config = dict(
    d_mlp=704,
    positions='rope',
    bias='none',
    init='normal',
    init_std_up=0.0494,
    doc_mask=False,
    train_tokens=625400000,
)
Each number is 128 + 24 x the weight over its row's rms, rounded and kept within 0 to 255. Layers, rows and columns count from 0. The size above them is the row's rms in percent of the matrix's.

# layer 17 MLP up, 704x256, rms 0.0664, rows 318-352, columns 64-127
size [111 103 102 100 103  94 100  95  96 104  93  96 109  98 101  94 102 100  97 103  96  97  95 104 100 103  98  95 100  97  98 102  98  96 104]
[[111 119 137 111 122  99 154 132 142 146 136 141  79 113 135 113 110  78 151 152 167 146 136  89 132 125 123 166 120 118 108 133 151 131 155 107 140  79 120  89 104 103 128 142 133 138 158 133 157 193 129 161 155 134 116 122 154 137 131 101 117 118 124 128]
 [157 114 115 148 101 159 152 154  73 143 113 124  99 107 114  91 149 131 165 108 140 139 116 140 112 129  87 135 152 145 146 110 114  99 142 123 149 123 127 137 166 124 137 113  88 121 111 158 117 155 147 129 104 123 122 163 164 141  87 131 110 171 154 172]
 [107 147 126 112 137 105 119  82 136 117 110 135 138 124 103 124 138 125 125 121 141 111 126 146 108 113 125 112 153 118 122 164 139 122 138 102 150 158 145 121 119 131 112 112 129 158 161 122 115 114 100 160 121 124 122 130 113 105 141 165 138 146 160 103]
 [100 141  74 150 136 132 100 114 131 136 161 161 123 125 145 160 137 141 115  95 104  99 169 108 114 121 131 164 159 117 149 148  93 123 100 127 121 118 138 110 134 141 197 103  67 141 130 117 159 123 133 110 135 151 122 118  60 138 124 143 107  92 146 154]
 [169 127 100 104 110 129 119 105 129 106  98 177 155 143 128 195 125 131 101 127 130 133  85 175 128 142 136 142  98 130 157 128 112 105 166 131 135 135 170 105  99 124 123 110 145 103 130 117 101 110 132 111 174 129  92 127 145 132 109 116 175  96 154 137]
 [113 147 117 110 145 105 141 131 135 108  93 141 118 156 139  69 137  99 129  71 113 123 138 121 176 106 130 107  82 110 137 128  87 153 111 130  91 121 158 132 151 118 132 152 127 104 131 126 143 124 125 149 148 128 110 144 160 155 141 103 125 156  88 149]
 [146 135  84 144 142  84 114 142 113 103 102 214 124 142 122 140 132 102 137 165  90 142 128 128 122 106  99 151 148 111  70 161 108 112 145 126 142 105 168 161 118 111 133  79 141 140 120 137 174 142 100 164 176 122 136 126  91 175 121 143  89  80 147 144]
 [116 142 132 171 182 134 107 134 142 166 134 101 117 103  97 101 112 135 110 139 112 153 160 151 112 115  95 135 117 142 100 146 134 166 108 130 115 128 135 134 133 149 153 132  98 150 176 104 116 107 125 139  86 106 127 115  91 106 126 122 140 180 133 114]
 [149  69 147 138 142  76 100 144 127 188 110 152  81 147 108  87  78 101 126 101  68 104 127 132 121 190 105 113 155 111 127  99 138 119 108 114 142 110 144 111 122 169 115 121 120 107 117 126 119 139  80 145 121 116 166 123 145 146 165 105 133 146 117 110]
 [150  99 139 111 109 100  91 130 108 108  98 118 101  95 119 105 118 147  67 124  88  73 109 113 126 135 106 142 142 147  97 144 104 129  92 128 123 159 115 119 125 147 101 126 136  91 142 124 156 117 118 132 121 138 134 123 112 116 169 117 122 136 161 151]
 [134 148 148 121 134 162 137 157 139  95 146 124 155 130 122  92 123 146 108 136 191 103 128 131 134 111 105 129 108 170 135 151 171 147 128 126 137  96 152 123 146 108 151 149 125 140 150 130 123  78 104 142 167 117  76 162 119 141 135 156 103  84 120 104]
 [177 111 157 172 117 155  57 128 161 162 182 148 153 157 143 128 126 140 164 133 146 130 146  93 127 143  76 157 120 128 115 158 160 129 139  98 151 154 112 138 126 129 178 172 136 141 133 145 103 116 103 105 111 124 146 113 114 110 109  95 127  94 114 152]
 [ 80 126 160 104  86  71 121 114 133  99 140 144 110 110 115 128 119 147 124 108 137  81 142 144 134 138 109  78 126 122 111 160 168 135 124 152 124 124 108 130 101 140 122 105 130 109 161  85  99 103  86  87  99 117  96 132 132  97 134 111 133 117 134 147]
 [105 139 128 146 157 130 118 120 128 155 109 119 151 162 130 148 137 150 126 138  88 164 106  94 121 117 127 126 117  81 138 139 129 127 163 119 170 146 128 110  93 106 141  78  96  96 130 112 115 140 129 143 134 142 128 161  96 144 148 123 134 127 148 126]
 [181  85 131 126  99 111 126 167 134 127 116 125 151 109 125  91  93 111 118 121 164 143 150 124 152 124 129 183  92 141 117 141 115 118 140 135 127 118 111 110 134 125  90 116  90 157  97 136 141 140 129 138 108 129  90 157  72 137 154 134 142 136 125 128]
 [103 185 112  85 120 133 135 109 120 162 113  73 174 118 178 133 132 102 128 114 122 137 140 124 164 117 139 145 120 163 167 123 115 138 115 142 133 121 135 113 138 147 113 125 133 105 136 115 154  93  92 109 129 106 126 147 119  78  83 157 135 190 135 125]
 [146 121 110  95 145 141 132 167 113 103 167 124  99 123 105 128 130  70 131 117 138 119  96 103  96 130 136  91 112 127 118 110 114  92 127 111 129  93 147 165 146 147 159 130 118 134 107 141 130 153 135 125 158  95  96 128 116 124 120  93 187  80 147 145]
 [142 148  89 128 123 158 130 182 143 142 118 107 152 144 145 121 138 124 130 152 137 111  91  94 160 137 143 103 139  99 160 141 137 133  94 150  81 119 144 151 122  87 145 156 144 112 123 138  79 146 107  99  94 123 119 120 130 123 139 155 177  89 157 123]
 [131 124 117 165 120 118 115 125 123 125 116 103 150 122 167 146 141 103 103 172 143 149 138 114 151 131 139 131  87 180 122 100 136 176 146 147 154 130  68 141 111 125 162 140 153 154 142 128  94 104  84  66 106 119 108  97 155 122 107 121 142 143 125 134]
 [100 121  94 135 119 166 166 138 130 118 138 153 124 154 160 133 143 133 173 109 151 125  59 126 107 161 162  92 146  59 131 123 154 139 114 177 142 147 152 163  65 124 170 120 121 152 107 175 121 126 126 130 152  99 165 120 124 112 177 141 104 170 147 184]
 [141 123  78 146 110 138 180 121 129 172 170 141 100 134 137 181 143 136 124 140 124 103 102 140 141 124 143 111 110 113 159 132 124 128 114 114 115 119 136 139 161 219 143 116  91  76 109 136 124 181 112 105 131  83 132 149  85 127 111 124 128 118 134  81]
 [117 164  97 126 110 141 121 126 132 113 106 119 139 101 141 137  90 133 106 130 159 123 154 104 141 157 133 134 149 125 162 127 132  86 127 154  91 194 137 169 172 133  93 121 114  83 105 120 143 129 142 150  95 151 165 117  95 141 106 140 105 142 158 116]
 [158 128 142 122 113  81 122 106 111 111 100 136  77 105 118 135 121 149 121 153 162 127 122 127 115 173 103  80 126 135 126 144 153 113 117  85 111 139 113 140 151 194 147 145 128 149 137 176 144 125 126 105 151 134 156 161  82 105 106 130 113  72 131 159]
 [133 130 112 101 149 127 140  97 103 114 127 177 104 113 104 132 144 121  91 126 129 115 148 130 137 117  88 137 101 128 124 126  88 131 118 107 132 155 170 122 120 149 120 112 117 123 134 129  96 124 104 103 137 111 178 103 135 143 179 126  98  84 164  88]
 [122  83 121 111 155 164 112 134 143 181 142 157 177 132  82 117 116 160 178 145 111 109 108 123  95 115 113 125 122 125  98 131 105 127 175 131 121 127 134 141 113 114  81 149 101 121 176 171 117 107  90 170 125 102 117 134 102 131 101 126 118 120 141 119]
 [111 116 119 151 145 154 104 107 133 112 135  97 139 123 109 117  93 160 141 136 113 137 103  91 139 126 117 167 141 159 111 165  89 105 149 119 145 138 129 147 166 131 105 139 125 113 142 112 115 109 127 134 133 113 125 164 149 174 156 160 115 157 153 111]
 [142  99  84 122 132  90 115 130 150 126 107 144 138 127 153 131 122 150  82 110 108 119 159  91 141  98 163  79 151 122 167 117 148 122 132 139 125 136 106 113 143 102 138 121 138 118 111 134 100 137 150  71 140 137 131 117 134 121 130  97 137 187 139 189]
 [113 158 107 130 165 193 136 168 169 104 105 125 153 154 134 139 113  74 148 126 107 130 112 145 106 142 116 154 105 159 125 153  96 112 205 105 121 128 114 115 151  80 139 119 127 130 115 115 131 125  96 114 119  97  86 129 116 177 128 109 148 107  94  76]
 [ 90 121 132 110  60 129 178 147 139 127 103 146 127 143 116 170 120 128 100 124  97 188 123 117 139 127 146  93 126 149 146 101 157 135 116 116 118 128 120 119 120  95 142 114 139 127 144  91 110  94 118 187 162 109 134 104  94 104 134 200 103 121 113 104]
 [134 124 175 162 157 122 117 138 139 143 106 137 107  76 121 188 135 141  97 138  87 136  90 176  79 140 119 118 157  96  92 151  96 109 142 121 117 133 136  88 131 116  89 158 147 107 116 133 115  98 134 162 115 124 125 111  77 138 150 119 135 144 144 125]
 [118 139 145  96 127 131 155  96  90 142 101 140 115 131 148 150  95  83 133 156 120 146 123 133 143 125 100 114 157 105 120 111 139 145 138  81 118 139 176 177 110 128 177 127 175  59  91 118 123 133 150  80 158 127 125 128 102 138 139 147 126 141  90 139]
 [141 142 169 106 120 119 109  86  71 172 162 164  98  79  87 135 126 125 126 139 110 169 102 157 131 125 150 158 136 111  91 105 103 120 141 152 124 120 129 152 148  92 119 149 152 141 159 108 151 132 124 161 136 101 114 168 101  98 130  94 180 122 109 135]
 [115 115 129 147 150 135 118 114 140 112 150 101 132 103 150 130  44 111 141 127 136 123  89 122 130 100  93 147 160 171  58 118 112 127 113 132 138 140  90 157  67 135 115 116 152  98 141 106  96 148 115 158 106 110 111 133 169 116 113 155 136 121 132 151]
 [ 95  53 150 162 123 134 106 118 146 125 125 153 104 142 103 115 135 144 136 113 109 162 122 140 120 107 158 115 109 188 133 125 121 127 107 105 157 119 104 124 106 136  92 147 116 147 145 118  90 116 109 130 102 111 145 134 121  75 141 143 173 146 165 105]
 [125 187 113  96 127 132 133 146 118 128  83 144 120  84 135 144 158 144 128 108 119 136 129 127 143 145 118 130 142 112 175 124 137 159 120 159 130 129 106 163 129 129 124 141 132 155 122 135 163 162 100  92 136 121 122 105 163 174 144 119  50  84 134 148]]
# layer 17 MLP down (transposed), 704x256, rms 0.0596, rows 318-352, columns 64-127
size [109 103  95  95 102  96 103 100  99 107  91  99 108  95 100  86 105 102 100 105  97  99  98 105  99 107  95  95 100 101 100 100  96 104 109]
[[109 149  86 143 130 132 152 134 173 145 126 121 179 139 114 113 122 102 124 117 153 122  98 144 170 102 149 177 140 181 149 112 117 140 143 143 102 124 128 119  95  95  99 127 119 167  90 141 130 118 106 126 115 142 128 125 130 104 146 137 109 112 165 141]
 [142 139 123 117 104 158 191 118  78 111  82 121 141 129 139 180 120 125 112 116 141 112  63 120  73 161 137 146 141 111 148 113 118 105 108 113 118 147 106 155  99 172 132  95 125 163 111  93 135 147 173 138 114 133  88 110 120 119 159 164 136 155 140 170]
 [109 172 109 147 115 126 113  96  75 131 155 145 142 102 110 125 111 131 116 118 114 130 159 149 130 155 111 134 150 160 125 159 149 146 125 150 115 139 137 119 110  91 102 160 131  90 101  98 121 153  99 107 169 101 158 168 170 123 127 112 140 133  80 127]
 [135 147 162 166 142  93  86  98 176 119 141 109 162 134 120  90 130 135 147 108 140 147 139 132 151 143 110 124 114 142 105 129 191 174 112  95 146  93 129 115 138 130 153 154 141 133 107 121 149 112 151 138 109  97  84 153 150  99 129 109 141 124  92 111]
 [119 130 101  96 141 120 151  92 110 186 126 121 165 145 123 163 144 147 147 134 158 137 126 121 109 147 161 132 101  84 116 153 180 153 139  93 140 123 165  83 142  94 117 106 132 115 160 126 117 115 137 150 166 122  88 126  96 148 174 136 139 106 119 110]
 [125 114 115 120 106 175  89 105  96 143 165 165 126 137 108 151 113  89 130 161 123 107 125 131  86 142  75 120 106 168 145 165 142 135 133 143 109 158 115 126  79 178 101 136 151 139 146 161 151 124 125 138 122 137 145 112 147 134 125 144 106 159 143 136]
 [ 96 152 107  93 130 128 119 114 157  88 135 130 106 143 139 108 107 134 131 133 120  87  89  98 141 120 128 134 184 135 160 135 148 188 125 134 122 144 118 109 188 154 135 125  97 153 109 155 125 106 173 106 150 131 129 123 127 128 134 130 124 110  92 148]
 [154 100 125  97 133  98 147  81 113 125 142 122 153 115 147 152 153 157 135 131 142 111 172 144 117 115 180 134 127  77 112 111 150 138 124 132 153 130 146  77 119 134 131 107 128 143  96 113 164 136 170 123 159 126 142 115 120 141 104 148  92 121  94 116]
 [183 150  83  83 136 134  94 178 147 142 124 162 139 116 168 119 100 163 148  95 138 133 115 143 117  90 120 120 155 120 147 136 128 165 107  83 173 167 164 137 156 138 126 118 159 160 125 136 119 121 114  99 108 106 134 164 107 170 134 110 131 134 122 169]
 [108  92 133 141 105 133 111 146 126 124  98 139 136 155 104 129 134 132 149 142 140 108  82 173 128 108 133 143 162 118  93 174 112 111 132 134 138  93 108 126 139 139  94 142 155 119 125 145 155 155 127 153 146  87  90 119 161 167 138 127  92 162 102 125]
 [120 154 123 146 131 122 113  93 118 133 105 100 158 119 136 191 163 145  95 112 138 110 112 133 115 121 126 101 143 142 153  81 110 119 156 165 123 127 128  76 120 132  99 126 129 121 109 118 126 127 124 114 105  93 135 113 133 131 129  98 101 142 130 127]
 [139  93 135 131 116 145 123 108  77 119 115  78 134 110 168 121 123  83 171 134 122  95 163 122 101 121 172  90 142 108 114 119 112  93 110 138 102  89 150 127 108 129 196 147 177 162 102 123  69  95 149 160  90 155 134 148 144 121 145 133 125 153 120 125]
 [ 47 125 135 140 114 123 119 152 134 139 124 107 153 122 142 132 113  93 117 145 153 107 106  69 143 178 157 156 119 100 138 145 144 120 106 154 153 115 113 134 119 180 159 105 190  66 130  87 108 126 144  99 155 126 120 184  83 113 154 123  79 160 124 143]
 [127 123 146 112 123 119 151 130  96 109 139 143 108 146 160 121 163 172 123 172 122 121 145  90 106 160 170 140 129 117 101 108 110 145 164  95 186  98 123 132 117 149 109 104 130 143 150 134 130 164 149 145  98 107 171 119 137 181 108 160 151 141 180 135]
 [133 118 159 135 161 159  88 138 182 108 126 128  75 148 105 155  84 144 140  93 104 123 139 108 111 127 152 106 124 111  92 153 112 139 144 133  79 158  84 151 112 183 116 155 174 127 123 130 112 155 109 113 140 160  86 102 140 127 115  81 118 139 134 159]
 [128 112 101 153  98 147 125  98 104 124 105  82 150 146 188 119 130 122 116 148 131 119 111  72 169 140 106  93 152 184 109 153 135 197 101 118 131 125 131 174  79 128 124 141 168 149 139 118 120 148 106 117 158 130 149 130 135  88 124  93 113 122 145 162]
 [142 101 137 164 116 115 110 146 101 134 168 120 141 166 141  94  89 107 145 118 116 164 113 137 134 113 132 116 122 117 111 119  77 148 137 146  97 108 112 138 139 115 153 120 127 154 104 104  98 151  98 127 117 146 121 139 171 162  95 161 132 126 115  92]
 [106  72 161 156 101 149 146 148 137 150 175 120  98 114 134 123 136 171 148 132 144 130 156  81 117 108 202 134 142 103 109  88 119  92 124 175 120 136 123 117 112 143 184 134 128 147 134 116  78 145  87 112 126 139  96 147 143 136 136  90 125 153  79 170]
 [117 121 106 126 155 136 133 119 163 146 109 152  89 119  69 107 115 114 132 136 123 117 150  98 113 109 109 121 118 108 129 130 109 178 163 135 128 106 100  91 107 135 129 125 150 169 110 167 133 136 139 160 148 130 132 144 199 116 153 116 114 112 102  92]
 [114 137 114 122 143  99 110  93 158 106 153  82 101 112 120 133 149 160 142 131 114 113 128  84 158 118 167 120  85 143 126 153 124  86 169  84 113 138 151  99 140 136 139 124 129 122 189 119 142 105 122 135 107 113 149 119 118  97 119 136 132 105 163 176]
 [101  99 161 138 112  98 133 103 113 124 117 134 148 142  95 144 130 131 155 137 144 147 130 116  93 130 114 119 159  93 146 143 142 142 123 121 106 146  95 142 139 153 124 100 145 130 102 131 135 132 118 127 137 112  93 106 127 168 127 158 133  95 140 144]
 [115  95 100 160 153 115 134 126  72 127 155 181 151 107 159 122 140 129 137 153 147 118 104 113  93  70 139 168 130 123 140  84 134 104 147 154  87 105 139 139 150 129 118 105 140 131 156 149 153 136 119 112 125 136  99 115  93 183 149 145 134  98 102 188]
 [129 126 107 138 121 123 138 119 173 113 106 156 113 110 158 123 156 113 111 144 130 173 151 115  96 128 117 142 154 179 118 160  91 157 158 146 106 123 134  97 129 123 116 118 137  91 114 132 132 163 126 136 155  72  98 125 158 120 183 163 146 141 147 140]
 [ 84 174 123 134 116 129 100 125 112 149 157 110 177 130 102 109 140 118 159 123 117 106 145 152  98 137 152 126 108 143 158 153 137 164 134 125 144 119 107 146 152 137  97  89 120 137 178 118 143 146 150 166 140 122 153 135 102 153 124  85 144 122 118 115]
 [111 124  99 123 145  89 115 141 156 148 104 128 160 140 133 140 130 104 132 151 151 117 166 124 126 168 126 134 126 115 130 121 111 113 105  89 139 110 143 143 119 155 153 113 143 120 101  85  91 156 120 159 139 132 101 140 147 118 135 143 116 130 113 118]
 [136 130 145 122 126  74 111 139 150 127 139 116 100 143 142 113 107 126 166 103 108 170 141 122 110 136 149 133 169 150 179 152 150 144  86 134 106 107 168  98 166 132 132 119 158 126 139  83 128 100 101 120  98 155 122 143 177 122 152 135  74 116 137 141]
 [135 145 136 167 122 133 147 146 103 139 135 134 163  83 154 136  96 109  70 100 113 149 109 124 106 151 200 141 120  65 149  86  97 131 113 138 150  91 142 108 140 149 156 122 157 147 127 154 123 116 133 145  90  93 133 179 106 104 121 122 105 154 164 116]
 [118 143 109 158 101 124 133 138 100 124  80 120 121 117 116 159 166 128 148  89 117 112 127 117 134 142 136 103 102 129 110  84 118 157 118 154  73 133 148 161 158 109 151 132  91 156 120 123 135 142 147 130 123 149 174 134 123 125 128 118 160 114  95 110]
 [116 104 124 152 136 108 120 135 152 136 141 134 123  79 118 115 155 153 112 154 119 148  43 152 153 161 106 146 139 146  95 126 135 150 112 105 135 127 107 202 111 103 114 132 165  95 168 137 111 130 102  89 164 115 138 119  76 114 126  97 142 120 101  92]
 [165  85 106 111 114 129 125  77 149  95 102 103 134 164 115 133 138  74 127  79 156 106 135 147 138 122 110 122 107 180 135 178 143 120  97 136 147 134 150 137 151 100 190 118 173 153 133 156  99  98 141 115 118  93  89  92 159 139 152 134  95 135 124 162]
 [141 167 108 116 166  86 139 127 178 126  84 148 129 143 131 153 125  90 150 121 136 107 148 120 108 159  98  89 122 161 102 122 117 155 135 135 137 160 140 133  99 137 112 177 139 114 134 144  81 115 110 104 195 119 155 125 158 118 131 116 132 101 103 126]
 [132 127  98 165 142 135 137 126 115 119 130 136 113 165 130 129 106 154 131 131  98 160 105 159 126 134  98 136 179 114 106 158 145 103 145 138 127 110 105 122 132 143 124 132 167 124 131 117 126 120 114  62 126 151 157 121 120 102 108 124 113 125 130  59]
 [146 115 110 110 106 115 104 181 135 142 113 145 102  83 143 139 117 139 116 159 133 143 169 109  98  89 124 114 118 122 105 123 132  60 128 137 104 121 163 151 168 135 110 106 127  99 111  93 177 130 135 139 152 121 143 125  92 136  73 160 107 131 126 131]
 [105 160 136 121 153 144 166  93 150 141  73 162 115 130 113 103 116 148 106 135 121 144 147 120 122 128 108 163 149 107 109 111 134 137 112 157 137 154  80 107  91  87 163 177 118 133 157 118 188 125 128 160 146  98 141 143 120 141 149 135 112 148 138 130]
 [139 148 108 123 177 126 135 128 150 139  98 149 127 135 133  80 110 111 122 137 135 155 106 182 120 109 113 167 102 106 107  98 112 117 133 162 163 161 109 144 127  86 128 113 124 128 120 132 142 137 115 109 117 107 101 165 116 108 115 108  87 144 127 100]]
# layer 17 MLP gate, 704x256, rms 0.068, rows 319-353, columns 64-127
size [101 101  98 105  95 101  98  95 100  92  89 100  96 103  86 104  97  89  96  96  89  96 103 100 101 103 100 103 101  96 100 100  92 106 104]
[[152 107 133 180 151 121 127 123 103 134 184 107 137 126 131 135 122 122 116 118 154 147 190 129 140  97  95  97 139 172 111 137 126 175 132 162 123 159 139 114 180 108 121 120 131 130 127 140 111 130  98 127 148  93 152 148 113  84 144 144  96 119 141 104]
 [144 133 179 108 139 119 135 118 163 104 120 135  89 100 132 125  88 119 118 108 161  85 170 125  89 149 130 111 111 143 171 134 140 157  93 145 147 118 129 128 114 133 102 127 156 117 123 124 175 144 152 108 140 144 124 141 164 142  74  82 156 151 166 125]
 [113 142 155  69 125  78 131  95 178 130 140  95 173 128  72  79 146 113 166 125 120 183 119 195 133 150  96 116 114 142 122 138 118 164 130 114  74 135 163 118 110  89 126 132 168 127 108 147 160  87 113 148 130 135 121 158 136 124 142 155 139 193 144 130]
 [137 119 154 165 133 138  65 115 116 172 120 150 154 114 138 126 160 151 119 134 139  86 149 142 134 126 117 134 128 109  83 185 139 128  92 115 129 139 175 147 108 132 108 132  97 153 164 144 142 119  72 104 138 135 105 112 119 148 137 138 111  55 193 122]
 [114 173  86 162 122 117 168 124 149 136 121 138 180 139 130 128 169 138 123 120 174 111 117 115 109 133 162 149 104 162 150 129 120 151  91 120 118  92 127 131 158  91 140 110 128 111  93 138  76 119 140  99 114 136 134 119 127  92  95 136 137 154 159 129]
 [121 125 184 133 108 161 130 113 118  94 113 131 135 101 138 123 107 148 143 151 105 104 150 175 121 127  74 110 148 177 164 148 112 177 148 109 135 149 140 118 137 139 140 145 103 126 137 134 127 108 102 127 134 137 136 130 102  85 122 147 119  96  85 182]
 [113 101 148 117 176 131 119  88 146 116 143 129 136 110 152 143 163 160 123  77 141 130 124 136 194 115 152  98 122 144 136 110 147 128 107 115 117 144 141 124 179 173 143 143 127 154 111 142 127 138 151 126 144 134 113 115 125 101 121 141  81 125 155 149]
 [133 161 116 108 161 132 156 114 107 125 107 113 152 130 102 106  82 136 152  93 144 146 154 168  88 133 123 107 134 121  92 149 133 156 125 121 136 173 122  95  97  93  96 114 137 131 125 136 120 124 138 105 138 107 154 131  97 143 123 145 111 134 139 105]
 [121 121 121 136 146 122 115  92 117 154 154 149 175 117 128 145 159 105 147 155  91 140 118 124  96 144 147 134  87 117 150 160 120 144 125 150 136  99 154 152 138 108  84 123 135 148 129 138 141  79 140 107 143 113 112 161 139 110 137 137 132 112  98 130]
 [121 110 126 145  95 117 163 124  99 145 109  91 137  90 123 148 126 118  98 107 142 130 118 161 111 147 137 127  96 127 135 103  68 133 121 166  89  98 107 143 144 108 127 133 138 162 102 116  95 113 148 115 148  79 124  95 140 152 102 125 140 106 142 132]
 [163 135 123 158 136 110 119 105 107 141 137 127 135 106 131 152 151 121  91 126 133 109 129 134 138 148 151 130 132 143 122 132 145 119 143 107  92 136 115 117  56 111 172 103 124  92 125 155 107  99 114 134 126 148 148 126 131 116 159 119 160 156 162 163]
 [122 140 139 118 136 111  95 119 132 137 128 133 120 144 148 147 102 111 138 153 126 111 159  92 165 167 138 116 121 162 117 175 138 123 174 135 159 113  96 157 170 118 112 136 158 107 126 139 165 111 142 100 151 135 104 115 130 121 120  99  98 112 139 162]
 [160 149 170 146 109 175 131 101 137 122 123 151 104  94  76 126  96 117 124 100 102 115 159 130  89 142 152 172 146 127  96 135 101 180 137 110 139  97  98 146 127 102 130 115 116 130 125 132 133 152  75 111 127 148 125 122 117 161 110 102 143 100 112 116]
 [110 118 103 133  78 120 125 101 134 119 129 139 118 159 108 148 100 137 185 140 159 112 116 100  88 147  93  88  93 153  82 111 177 109 128 142 141 157 110 142 124 135 144 140 152 166 193 114 115 123  98  98 149 118 143 145 149 135 128 127 123 126 117 107]
 [110 125  99 126 129 140 132 158 134 141 106 163 151 138 118 177 102 140 124 142  86 138 143 130 112 116 110 110 103 130 122 165 138 131 127 112 131 148 154 200  94 115 157 156 129 169 122 161 122 132 130 104 186 129  92 110 111 154 154 119 139 103 142 154]
 [133 130 122 136  81 137  75 140  94 139 121 134 164 170 152 136 129 155 104 100 161  87 133 137  91 110 132 150 130 123 126 139 143 156 121 148 137 146 151 129  70 122 128 139 119 131 138  89 116 160 123 132 143 184 122 115 134 132  98 116 141  82 100 130]
 [156 145  93 141 159 115 127 128 152 127 125 123 140 103 127 131 161 108 145 129 129 139 116 186 143 132 105 142 121 101 121 134 159 123 113 143 120  93  87 137 144 119 118 154 141 190 121 145  78 163 105 116 109 131 122 130 116 114 152  95 163 157 141 116]
 [103 139 136  97 132 145 106 132 145 110 133 159 103 130  82 102 106 144 124 133 100  87 182 110 117 110 121 152 136 111 138 156 119 139 131  61 108 101  88 128 117 117  82 168 109 104 139 120 168 121  84 182 180 145 127 152 161  99 135 103 139  97 130 133]
 [157 123 135 169 128  77 100 121  81 134 140 119 125 124 100 176 152 176 126 119 113 131 123 164 144 144 109  98 134 101 132 164 103 150  95 103 198 126 157 136 119  97  94  52 127 155 162 140 145 131 115 152  94 100 191 149 112 136 148 140 123 125 159 158]
 [148 108 107 151 138 142 145  88 141 129 114 115 128  93 126 124 138 139 117 163 139  89 115 148 127 157 111 148 122 123 161 118 138 131 123 147 146 145 138  95 116  96 100 102 134 180 128 145 147 113 138 117 104 133  86 111 141 129 150 137 154 136 156 146]
 [106 150 121 140 109 134 116 112 152  95 122  95 118 163 150 112 111 157 120 152 107  83 193 175 147 143 107 133  91 163 122 129 109 143 124 139 149 177 122 109  93 118 100 117 159  95  85 131 122 123 124 138 115 142 114 151 121  60 110 102 139 113 149 104]
 [140 117 125 175  89 117  95 118 106 153 103 119 134  93 136 109 145 109 133 110 115 148 146 106 150 159 127 107 161 153 182 127 142 126 129 114 111 134 115 117 114 112 155 154 123 126 133 127 140 160  74 131 136 113 114 126 131 112 132 139 112 144 169 191]
 [102 124 193 120 172  98 148 119 165 122 115 143 117 132 193 141 111  74 157 152 124 172 173 145 188 189  84 184 136 166 107 118 121 181 138 107 159  69 125 150 124  95 135 148 135 142 122 159 154 134 133 115 138 115 133 180 171 139 137 123 110 143 100 124]
 [128 126 121 108  78 147 107 144 131 152 113 131 136 104 148 154 120 140 165 126 165 168 136 158 150 148 145 149 103 139 109 140 149 119 106 101 111 119 109 146  92 114 135 136 177 146 143 118 150 158 110 150 162 145 129 175 135 102  90 155 128 135 124 193]
 [110 125 118 165 146 137 129 122 158 140 135  70 109 146 119 141  80 141 152 122 130  96 168 127 134 102 129 112  99 129 175 150 145 134 114 109 112  86 171 163  90 160 120 150 123 124 104 124 119 122 138 136 155 153 154  98 180 115 104 120 122 115 149 182]
 [118 100 125 112 131 117 127 147 112  85 135 118 109 127 100  93 100 162 161 100 121  92 162 123 122 107 105 115 146 114 128 169  62 123 123 122 101  77 102 128  89 118 109 136 145  84  78 143 175 116 107  94 142 132 102 112  94 143 153 128 161 146 101 153]
 [157  87 104 126 139 118 125 108 156 127 160 138 186 117 145 142 115 107 123 159 155 158 118 177 106  78 148 153 142 150 134 136 103 145 131 136 100 115 160 133 145 123 145  84 126 155 123 157 130 144  71 109 127 141 128 150 146 128 158 147 167 125  84 148]
 [ 92 126  81 154 137 142 116  65  91  70  84 106 126 111 135 109 123 132 115 124 138 104 171 104 187 147 125 139 121 118 135 138 127 132 152 152 139 101 109 133 110 120 124 130 111 112 173 108 143 164 108 142 122 150 100 171 109 118 147 131 129 110 137 122]
 [149 124 136 115 131 103 107  97 109 122  98  96 121 193  95 114 152 144 129 150 112 102 139 138 110 114 117 119 104 156 135 126 130 118 164  85 126 157 127 147 111 124 125 100 127 143 188 107 111 129 121 124 117 149 155 118 169 160 110 101 158 138 137 138]
 [153 137 117 174 123 148 153  81 125 132 165 106 104 111  94 139 142  89  91 156 138 109 117 105 103  77 133 129 132 103  84 142  96 122  93 127 165 132  93 147 146 150 116 162 133  96 151  95 106 111 136 165 141 116 164 134 154 132 108 134 142 132 140 105]
 [138 105 117 160 197 145 123 119 126 120 141 165 144 113  93 123 113  99  54 145 118 111 133 146 142  88 130 125 133 126 136 136  81 162 144  81 148  94 113 127 151 102 121 144 115 141  76 172 151 105 125 115 152 104 120 115 125 133  85 137 180 128 100 138]
 [112 153 130 160 131 102 160  79 111 130 127 141  98 129 139 103 111 115 163 132 119 149 149 100 146  97 125 115 114 102 125 106 111 150 142 107 137 106  96 151 135 124 130 146 142  78 120 136 120 115  88 134 123 163 148 155 147 134  95  98 130 145 109 152]
 [134 150 152 129 130  94 132  89 127 121 121 151 118 131 118 140 115 102 123 163  78 123 160 125 115 135 121 199 127 122 124 112 140 146 172 143 125 123 144 181 117  94 144 161 140 151 174 121 186 115 139 113 169 136 104 103 156 146 125 135  91 100 110 125]
 [137 178 121 138 148 150  80 124 149 167 126 125  87 142 127 148 123 123 139 103 122 123 142 159 155 126 133 116 130 120 105 147 188 144 178 107 158  93 117  95 120 104 130 114 165  93 155 143 124  87  91 105 157 110 133 106 106 131 143 122 122  94  86  73]
 [136 126 139 162 115 129 106  73  96 139 112 135 134 165 132 106 130 174 138 147 143  92 137  93 131 164 168 136 126 164 137 132 161 121 177 122  98 122 102  97 112 128 130  95 163  96 140 122 114 104 105 109 116 135 173 150 140 107 127 135 159 125  98 155]]